{
  "num_hidden_layers": 10,
  "hidden_size": 160,
  "num_attention_heads": 2,
  "num_key_value_heads": 1,
  "head_dim": 64,
  "intermediate_size": 640,
  "vocab_size": 8192,
  "hidden_act": "quick_gelu",
  "norm": "rmsnorm",
  "norm_place": "pre",
  "norm_eps": 1e-05,
  "positions": "rope",
  "rope_theta": 1990.0,
  "rope_fraction": 1.0,
  "qk_norm": true,
  "attn_scale": 0.125,
  "bias": "none",
  "tie_word_embeddings": true,
  "parallel_block": false,
  "init": "normal",
  "init_std_qkv": 0.0341,
  "init_std_o": 0.0,
  "init_std_up": 0.0341,
  "init_std_down": 0.0,
  "optimizer": "adam_variant",
  "learning_rate": 0.00151,
  "beta1": 0.9,
  "beta2": 0.95,
  "weight_decay": 0.0,
  "lr_head": 0.00557,
  "warmup_steps": 411,
  "schedule": "wsd",
  "decay_fraction": 0.578,
  "decay_shape": "linear",
  "final_lr_fraction": 0.0,
  "batch_tokens": [8192, 16384, 32768],
  "max_seq_len": 512,
  "doc_mask": true,
  "train_tokens": 122100000,
  "max_steps": 7372,
  "dataset": "wikipedia_en"
}
Each number is 500 + 40 x the weight over its row's rms, rounded and kept within 0 to 999. Layers, rows and columns count from 0. Numbers have three digits each. The size before them is the row's rms in percent of the matrix's.

# layer 3 attention value, 64x160, rms 0.0672, rows 0-63, columns 40-79
092:484534467463499574539483483548533545456441487527477577475532480415496442524524483489528518512457497526537498532527575515
110:527523512513532466544380489559479419505503527483511503504477534456554551486456495451452461483573444523487435461559419496
097:494598493495510523567471421518477509455497505527478470540559553504570494486487512510513471529485455492523515437459470498
116:479446534471474541446585490455503485466455394513494548531476390430527520549491506557509506508457510512512554562471479516
091:504490539525493495516396542483470519517527522466506521475377523503463471549506527471489482562522504505485452491499497538
105:546531481500566539553565452536526479534527582492528558520502422501463512440519543471478500461464532507435465546488467488
113:467459523458436550517531542498492478545480463507515449509442558485507487538517443555468496554515457494568500434552483509
097:503509528502438575470445480489487523491524553534532548531513571431499455451511392524503465506518405558504557511470503523
095:457501497516478432413442501444458562480476438518517452533601486508518506503563496519538477413517499489520515448479520541
088:474509594482521585502457434478494544430466474488475462440469572503569510489525532515455498470479482498603552440523485475
106:478514495517507604517520549508501573499503472468520523461540489517473515541530531480591468469468581465494515490433513579
093:530495496524491492482568447434503485557449549495521431535552522571489526481537497543436529532569412495541529526390538517
087:426486454521534463568527474554460550437542485524485514497403427487480469484488477490511475379496500502506453466453555506
091:544558534522522452527532465474433522471458503514503493496604478589519511514528584440447475453533529529547537450488469468
099:470521433550561437473527461428491514459454525548476510467476445568463496576471452480450509572559514533489462551517505501
101:520481451511569438536451521454534469505450484488494512531513523466490502495443495479504504439487479547528558453487466502
092:478523476418544541502626462477593473497512512492478537541454522451524494515442449543489512551541399550533452484486540495
113:559525476513526508483409517543519507551499514488490468509493614471403546509477518487491499437523536512446490544481517483
097:518492453503608450528431400496514487533531532464500465483410498537487532467499607488528489472505473536476453528535518568
101:459501538442458465406635425512548511508429422423529450515514518546524496498530536496470500495507498468489509510515504405
087:423513414518538464519471514509509531508524499520468508487536574499523596570459523452517454522453501447471524546457486555
101:500493522471603459467576523477452450437521440493449482516507490480541551508545543485488464479501564477526536515413519521
096:528518496514559479465475464451508507507524411498552505505448497459514486534518532508489511469481467558492476488480529498
109:496500550509523471574506466511498417563493546506467411459418562559505403417516561523471488468489474524493514449627484484
103:472487542493478547484477495547511563468421522493532524510503485481443482522513476510463516483518506458507564498489475502
105:507517514491512523512650439484523462458527490497526491515411522492534510580482480504456513522482537571532452526456473443
088:561504486480539488586582475501495521586531579466519425506578606465533576523499493523464501518550502482396476481552543437
100:545561517498468498481523548510554480555505488514460508483493549526426525516512554501498503526500480649462515553534511494
109:506478485500493540447485490470481441499482485469468510538531524571542509463512462468491473452498578441486522476479498535
087:432574547523503480460483478497514505534385479517444514546566512505459456580481479475518472428465470483538484522513571524
114:448515497473546480592473454499445394467455551556479533508496490516578508539525471511492548538482467530522532490553517518
098:458513454546518486525475496486448471463515458519581559531517490416492516559517480527476506421521460538466563532466463511
099:487512555523560548482472545465494429568488490455468489496456498585534449503510489501499526552447478478479483437633520475
101:460461467531524523495530537525466479503533603542485503457472470487551523447473453513478506562455533502478493515507477518
106:509545509488447442498557564570502537503461418489516465407511528539445493457506547463520545492503510464516431512528569466
101:503487523479490515516521405453506496487416512466502517497548553456460507494515530511485522495565504447525489451469512456
092:521459484519525568474512500503451547362553482479445506508530498468519504475514473532549514540419562501497479452507501566
093:416506551477479575489588489467543516501456514478450493582531413552475479471483470533458537514458490433544477570518561524
122:510468502545476507511453468531460529476522529463503528496463475464562426417473534613547505500466500493520478462536500478
106:532534534519536488529480535505507444493535498479510473450428456454555507485414553456524499540506550543517448411504442488
111:482503502507486496458523512504472504608441577503508458545446604543502480509449488482391507438592547516499540512464522471
110:553443440516534463612475484540507540541504576495511420465481500487507556509469471547495521519486533541464454503504483486
095:468570443485579498547422542541532475554510549473473555524513493543557463571555546503500489471479509532444521580519566529
092:563439475463439518509487517530521569470541528522515450471549482437534520435508484472521507399529508456563481478576518527
091:536498514506557553470450564493477542444529455490463499502348469535474563471544459474571478505418522505404468517551487433
093:532467508493550428442537552502520499513544474446521474472531573473499524514490514475487563501493508516465482428451479564
104:519430485493461498543500535510545636500507521518502497494570492434507522477503568456568505520461494457493483520450566480
089:452510535498558503486509470534484549481508515508469557520517535570477468468458476504470470485574519393506533480516487535
090:521489512520469534497433435501547530590459541470509440513543558529490472519561557548415503492495443544484484516527522493
091:473577528435415507465561501459517503475525474504498497553536449478527509526440483524467533459585485403503517476496465472
099:518504541501481494433554476456480512524520461495560482495467566538496500518441446459488504499542562472524536449456479485
098:536549489550449539562477447482481495517477547476514464498538559514523560597509543488481504447540522502480485487469473510
105:500526522528471457489511492497470446578448467567504518435421497531520482424519524487502533471537540565506470530516447468
098:490460541547436495466499488546493500489521508481497430523429481541587472448524546596517471517401484449446485528542458520
088:523381564535535489494466453478492521561554540481540466508391536476491558490491515575431519486588460547446451465498441528
090:463485471542502542514515508462538477485442535455487485559516510483509469515570518584463502501400523465460510541539510501
098:491515491502475492415556449494481488474469488513514573462577545474504442523510446460489492490495434492566517522548537495
104:581510481503512525448480514479535579534533496491555438476554500523495539476554474543568487454588502511523484477487532421
090:422535503466483529539551450531544456501477510438485539498407488462492443484536435488514486543495482467634522509465546471
100:540530540451585509432549458475489403445532460507434537593455510527511480417459460521491494401509503560515513517505541486
106:416540562481566484477488489493533499487560468510487583507510440412539436484458438520514490474485546444501475422473502494
115:469506483513455573389528519549553527478497467487514551525545518502496549504532505508494507508452497484493479579537505461
103:421466562495436538531547474517459477538508526508506513552506442524484431462458484501495502531537386360560488468502490520
113:444541518479525487556556541472452493488494428492528425514543487447465437543532479475527499463536502509515470496441544530